Part of a small language model's weights.
Architecture: RMSNorm before and after each block, rotary positions, no biases in attention or MLP, tied embeddings, capped logits.
Training: a variant of SOAP for these matrices, 3431 steps.
Each number is 500 + 25 x the weight over its row's rms, rounded and kept within 0 to 999. Layers, rows and columns count from 0. Numbers have three digits each. The size before them is the row's rms in percent of the matrix's.

# layer 2 MLP gate, 512x128, rms 0.233, rows 389-439, columns 0-127
087:474477499488482477483465507496546490544475507542504521486477505527482483472545525492509503480519524478436529493506470537497542479516477512502496499483488480525515496538495536492429521460511464538472533489511500492523483464490500560503479469466504462519518517473533526458473497493470542479516519505465517494506506487499499512463532497501497511507508530465496547464486562509496498492528
102:516509517514484443509508489495494493498536539469488524491503470551517501515482468517469488488503495497507489548505519509540494501495473474536504472552522480501486509513497487510493481485488484483416524479428500455523519498496482536485477496511454503494481564489475503504459525494504465500481488484503533515534471487523502479527506475485509442503485499493543506490490502472522491572535
093:513515522522471482528476506487522462449547522516468522554470486491508489457504497523528484495490515478503489426509499474486534507483513502523506579527518504493476498519505479467494501498545501471524541510495545549477539473519464500447521484458537468484493501499528489509499508487521528496546513506508492530534505475485513523499517476516503549498526473484492475496497495518527500480460
110:521507500520473457494485504509503490497487482504503495491524480523465479495481527492480475494519543512483495557540505496516512493533472501506456481483552500468491444502463518481474491522543514480500526474520534539429501530509518518493476453472493476481461431501507519503496506483480501516507487473495549494525521513503467538502520502484514500491488481475484487506512461539446543559509
103:525516499504502476540516499498484501478512538460432510496495488504549458471480470483507553511536523515515513477478501485479453509494496501541446530462519454489490491494495527501514478505506496526515501559505511481534494552522492507518555495482534485484519508480449489488511518494517495514533497502492499491487511563495509507517520493560519519463473502503505480515517472519579508505507
105:500518514502527463525491527480476463500486504466518525472484507508454505478450497534473465492530492496495519492462474490528513534464495516477462516505427515510492516556491520512499503488467417512495473500494497536481499511489535499440531497538507515503485547513476489489523516543497530475488475512484500498504520524481460536461501558454510483496492508511491499501478549505503491488481
093:503453490513470445508504458551543462520492483551546487468449502510513470484459519456525487508492514456468502534498491526517493464522545470480464487461516478492496486539536498507481509523522493501531474492462493507467487483548489472521486474491488475475524470485493489507509511474501536483513528460536533506521479456513522475491486480514503536484512496472529491480510511510534491483524
092:520508518522507542472517510516512493545497468417498464519471499518533468470503504496516474495513511523508532511518517492465545543499514529534495508524525487465510522510534525494418475487474497501509515471547513488523479531522535481504527468496511520522499486534529510477474542495491527492488461496492523508466502475527495533496525520499515527497549525518532540514497479534519548509502
109:469528490499539524483475488483511506507525501468516503480531507510514473503484482488514502540488493476498489567506501503500496522480516448454502529518554481506465481496519490511486502467503482485544522547513490490497530500518477518482544474507511490481468461456463486516516495517513490480504483535471540508470510505486523536447515454518532490481504486508530578447507462476483540476527
113:506489507461479512479521471473528494548499496531505488487494496519491471489484532540484458552484516498487527463456513493481501514499512471500483505558469519492520493491480480494462496511529498541494474467490507521491519492500506486453442484485452463538491499523533538473486509448464497514515510466509518490498484506475498497534552547467519570490502533530508491479485488521536502457508
102:457496524452521520527492517473530486486519551475480493493531512516485499494494498477475503480471505477566523477544515480522491499480471492481497501493508482535511514526472502495512516536524511521536528468493518488520526466484518481522500509461437507501532570500554520495467497510518502498506550501500498482501470514470513473565470528480511462431511505490503491503526526481521468477505
098:495530516466536510540475499485484473548468506499476468493486496515526519508526496493541504512510453474461509539523462503517534487467505467543507497496466500536531543458499475513494471488511524498505472472477538464442513485495500474523523447485511517497528503504529538471494487506549475531525491501466543502532496500537476528541521520504503499539486501471488515504522500445494530525518
098:497545517500534495498502496512484500459492492463519517487500506498494473497519493502501498482512501533475488515546546536466478507525495460505506507457504489510467516486552513501536527495512498489458506509539516437479476472469497485554528546454496500510454521556494457482478495456470518531460476476490537512496483516505482458478508473510498464489523521451516466520484510512478495449512
097:479491482492534510537521494492509472470493454484527491537520516490522484494538514508480477501507508479493515493506469425531541514515479485486531505493481494544531503479504456492517527507526472495476477478529483492562485492501517469456516513450490510485487460457501534491499522527499484510466518495469489460456567497495461516518506489483560514531482473517525526505521473491532540513504
100:570461507475478505500509488500520514503514506465523521484522495524488486555514536507470509462505537539519499496522462505507488503495532471512528521498500504566443528511485505527502477448486485437461482492472477490475480455481476499468488499507441520519542524534491482462486490502447494475521525505489447479501532530497509520494514480479498523501503530493503468482495512503493530514524
110:454465506479491529516518493486468483513483519487532514440534488490474437502496526476524473475526536540506487511495525515472511553466546516477479465512470500482474496509510469514466471493522499481524447491489447498516484491503500528467496483467464499513480510563525484524499468521500477490491497496476540473502523503461515533521490515523526471487501518491534532544516491525523460473517
096:538508495482520492527534554485523480521495560500491515518523460470513542514528502468485482499461491504480501485520455487529466494472488521511503464527491543501481525479475502509520441485480503505492473483505519540505492483488514473416483498479494509511445537504487528549481483516502515522539537506473494549526486484500485536515505544492491527522499510496514492492489488531490520448538
101:513467475513476535441466515428449505489520510475506534487481483516533527484452522507521456507500527499504510489531513497488554494510473496514484468511508515539467484511480506515494536532517515508473480495493503524538482514532520491463495531507460521504511479534496449547532543513491472500489535460523535518515472532507488510505522515521503457511540508495520513473508462488459493476526
101:523504468481520491516481458501485514483488513496468521537456516536530495491492562499498508505518500495468487494528583511512477495499531534479532496506488522516559502509469494510498505484476531496526491477455523453491497506528532516531475489535473465462530496506513492513460488482448492535464562500512538470505488482516463523482490469474494518514538478511489529481516522522529509471525
093:495527523504520530504481509518468513480547491509514494519481501493534591512506514440550468500514515485504469517489499480514460496544506477510515512465521523516485522519510493508479503519505433496537467490521477494470529524506498526506490533539479501503483482487469535473479493560480506543480509469441482531484488546509508517516494475528502514499535492503456474506494529544488519498509
091:488492479450448494499492533521511515503495525513487495479488505470507484515526505501501520462493518466457497507508472529455521500490540499521513504492488538479443485505528454471509495483504493558490493504506463453539501524510503479535494495487497436447496509499496498462486535502509494517511502478495516514565469448471441517524492526537485543518541467455489516506471490513486488487501
095:491485507499463480457480521498528484532489460519536439480510458529513491541481471548509489508495547473496497491491473563474522509488488537515501533480512457509509538494524513496512524489487517534480485507482500521479483508526472505521537469463475470463518524492485486485471491522528460519476501500479524471503519496512503503469422479496524496490465501522526506543517481447539520490525
104:461525544490495511543506522471511480497470480500560452546504473528498508460505513495495477473559517449501505533466496498502498484505446504517482513517456538512509495475480521506513485484461476506539472518526497523475463463509452501485533507463510503493477505481464500531502517485490513511490495473505482482503475498481498533456525518509523451494497518554537474447527508499483498539488
107:548595519498462513491480496549511446529509521486472525513488502474480497510499505539516457518495507501523458496505505511516462542527514506521457545482507487483499488505537493500480500489492474476517505510483540508530488506517502526475519557483485478486468516481489502490482490504553507498482515530491496486499519474495498504525515485515532545593532510516511491474503507555491521500510
110:485508502480501519515484460519523524539535482498429478516485490518509503488514515496504518522515505502465465506507511511483470566518514498425490496520532527550472515495475529516552520471478551458477488515474521496508517460519525471532491472439460482502492539518508493543480500505522520487497490497548506522493489464510519521489516528500503451470534533492500485481505497537481509500501
101:485501506567454514477480476514510465483542515479499496477503519484514545473506492488519531497503487478486528522572526473487504496543519524477496509520480515538522519467495488509514510503531512472505482523513499533487524520488535485506472455463507459480483459499507558467505491505515485526516495496499554520509480513533486510542507505496493514528567513482481474465440491504555498485476
104:496496510516481522516512498518541506454481489502513493491490511477467509517449448533530491498526512540503459525474501465513511545494526496511485438458496529541537494571494465493521504500544472524530518490459502524458516499462519499453466497469505513495498514488496542461452485493478501500509498497475502442482482485490523524551494482516496471487519520468491506510480491511524524499464
098:514455497476499523495475528541496546514479509467500482504464509512468499505470487513545499511513481481432515466519531513462499466435483499545498504480496456523535528470479522467541544505545495488525507551521492519488513502531491487481499465542505441497520493533503498471514491465464528513521495461477519493516487499537487517492518475504506475494514519459526525481514473472511473498506
107:525505525481486506511499524534536487507515496537507501547521493514488510496450502482517486525529527487501539474498459479497564480508469510493523514533490450481524478470450491451470501431503497480507489552514486505509484489493510492472515552496471506509458501532475540481507502516488513493491570502493532521481495490517525503485499453513498468470491497541489489514549534524530527528517
100:443468521517491508522531467526475472472542468493492484481488485525507470487489486541470477490505455493495529489494461515481521496463497477488506484478482440490522464543503502507519563519513522490514513514513541506518492485538482494532475465511516533516498463500490485508547469506495477471492512544499513430531529500507510469476500462493497489467473489484529486493496522442509534525536
112:521504492527536495488479523460469483504488478508454465493526481531475536506472509504484478501473509486454523504471518507501517456544487541548469499486519514513480472501521470477537515506481509466531475471508482523501502500501528523467468519500503515499479450539514529512475527543542504523548499529515503503508523510536500540522532496504532509516527513535514501553498556472511487537558
100:496539472499503502492500495533532483466500526488511502485508501486479515507537524477460513490530436514468449507509507470499500514433507457496506490477561531517474431529480543521480512488493565498490519481505536489522497490493496460487535545525480502527510516521492497511479474510509510488477503471518546515449479475479529510471534481469503514493507483529458470470484514494490485514528
096:495509487470495509519458520517495507471544501504492456514501497513502497510524486498526503477534525591477517466520482483485496514459503531511513518452452466495500502534504519525483487484491505520535506529468499516490527475521499537454522498483502480485529510505523524525505506527491547515509492508476512474492509487477520545493528440506455579521554461483505504489537486503534516484515
110:508446549530501534493493531521510464505458524483483514490551506518508476483496460450480529455504534501453477516515536503466523521478515448514509475502519499468501477467500456485478491530502476464501461487467498536541512504474468523516495498447534476484474505516517510497484502456538471507536484524505527516499499499485491476490511500506529475525518511489503538494513463515487527480562
099:516454559472526530474506499530500514498514486496498474522446510484473495494511462509504458530502510511473488536514513497511533481485504459471495471467517479515511487485454509484518478509490509513497482462537497479523534511504505535498483555531484549511458535488555513484516465508492497474507508479548530506502466548515521501477484545488507518499464540533506531521479514474490566494475
102:447546508556475528488483518512494512473495533512486538492494502509526492457515545484540527492507563549481529530498496493518510471527486540479484514511514509503464490464492553476488502524485463494509478489509431508544512451511540486489483473460501493521484512494494513518495529510501472463527539515462512512510525487505492482476478501511528489505500485532458490520477498535482550473489
102:471483546516512473518514541491474540530469513497474482502518504477489502464476524492534474473515483473521476512473488475513489513507501532485494502502509467499525470509507490518496508476504453510509472478519512473509505465489501476481519515579450523487478533460493459518488521485449509509500568486485460439503490497520491522489520552512529518506497511472512526508572504514485469533470
087:536550462502475509460440503521526536496523469553498498513488510477546470515493493500480503471466501511436519472544514471507520506533483538517492506475537466479509541490496479490458514499456496469529493515544487455488506524552511524525544485497543498483498482490482509487486473495506466482526491488470483538519534520484493494477493505497530473526545517491525508499502519525501517533478
100:482433478457484503506463546530547503501518510504494513484473518494484491503498534472490494514498512508441486482520518518513528548438522490481469485477502486491471497486485456471511508483521502483499468492480477473519485533526528484484523517512534508479510469533455524527483468447476522509482533507518508542494485496463502499530537488514483546532522498452501510458480456536494515466502
097:519485506470501545492483480539501437564526518456519454514476472492495523503499485507489526483511498521509534508523483472487529488480501535536502478490521517488476534535526475495511508515540480486512507510565539550523493553514498525458508531530466505488467496476493508517518461475504564485504480517505497518524522514530527471475533536511481521502497514463507459503479500476515496531476
098:461478535501458501494477496512488485550464485492518516521473523480462460503477506492508514531498516498472529492555477528475486511524510477495467529536525557483497478487503497474516493496488498480481505501498514504492514512484464500466555527487501477479490464509528503448456514493503533478486524522498526535558443462516494515489499512508518522525548461475499464487444466504512517499552
096:494526491507483509517493481522520532471550532530515494510524448498504503487510512497488485499494565479464514514520517481478550501476484494450517527453500540526527485494514523503523496484497536490499532512509503514487501492533480523554494470480454518477458507498489533492503543522472467522528461504525501501495492476496453531501531451441498455511506532472448499461482502491465475503477
097:470511484507477527467460490503493513540489494501511470486480476496520501485496530488485483509519453514497522497501512548493510511468527462476532485494503448487521534488487486505494490503511509491468491499460500494542463506517509482594528473457530439502487519542491461460505563472477451487489489503491475481503517481487448532469498464467492515498508486502518447522521512508486522510510
113:502529510487502532463513537489509507504459515540540477517505542484526496498528513504511517513504534515489466487482506491490525516487495534478511498507526525536518495494527484479512459500469529476559544496516536494491490489500500523492460462495476473518491553522481567479548455477443494510517516527475470503479507503488470493542494534510454493496531520506509516461448503480462473486538
104:541519463472516513465537457499504453480481454594501467488476496482481527492507511516529449465506513494510510492470512467511494506467519549536475497505470469493494469520480531479487488493508497472539477509551524522510524524512535526485487505471519500486495508467517523494518497488486536504531521526519454510476491512497480484490514514505519527552519490462513466510467518523467461495521
095:520485505498520522488541473501529435504527464503471521501469547467468473498488510474470475538531503496476441479505518469502464486527489484483509471469511483503537466543471475502469506476496462471468535488494491477503469513518510479537490471511465467494465476525527536486519494488501467497508479490477517537490513484472527508545501490510487464445495536493507497462494547515508508454528
098:534514481466552495488541447523459514526473520502494531526460527525487494467489478529509502518452473478478464497471492456506475499476487464495463529497508530499526456514536485497524499520507491484493495469479494478505443531479480481463428456507450521494516497524505511506505484508484516501495521508469479477463446491527511483517496488497463496472472510495477524466457530491498475498508
119:522462520501497511460499478503540490533505548496487496497480507462534498479507491522554504513497515515483442512530507552495508514502490552497521536466469475459497493511483501518483489483510482506477494532496538460534524488490492521561522572530513484530455483532470503477489514489494511480506538498492490556525506518513503512494520492496511522514563518448507463457471496508508483485502
089:485501496487494533513522456481500522501481442494527522522506493542492492492457555555529480473546508495500525489505475486500536468481485492530501504508512493498503456516456553533468528528507503513494540493507466519483497546516542519533543518525483492486488507543480493466472503537503495476513549444510514519516521508475474475502491496481531531472517497465469480455468489484496537483498
100:454477505520441493513459486466495479525533475535495501508500495542489519480513518491444471468491476502494534499501523518525542510495481519519513480525490483506498502536518478501479493492520498478537499506494500504495510485500488483440500467486527530483430499497480471495513518535469455481498517476497522504472505457488464457510489482451516514493473518532484484491501467423499547557514
096:510499464504467504506494530436534512519528524573477485490505519492537545508522486516489498488506521510476528468541491477506484509523479493500513499535464498476483441528535513497483507475499434490563488520524490500493494513533480500473513481480505486473492487485516535487497517523537537527538494485527509502519435506485498485548469478484518521495533485472498523492443495539526498498496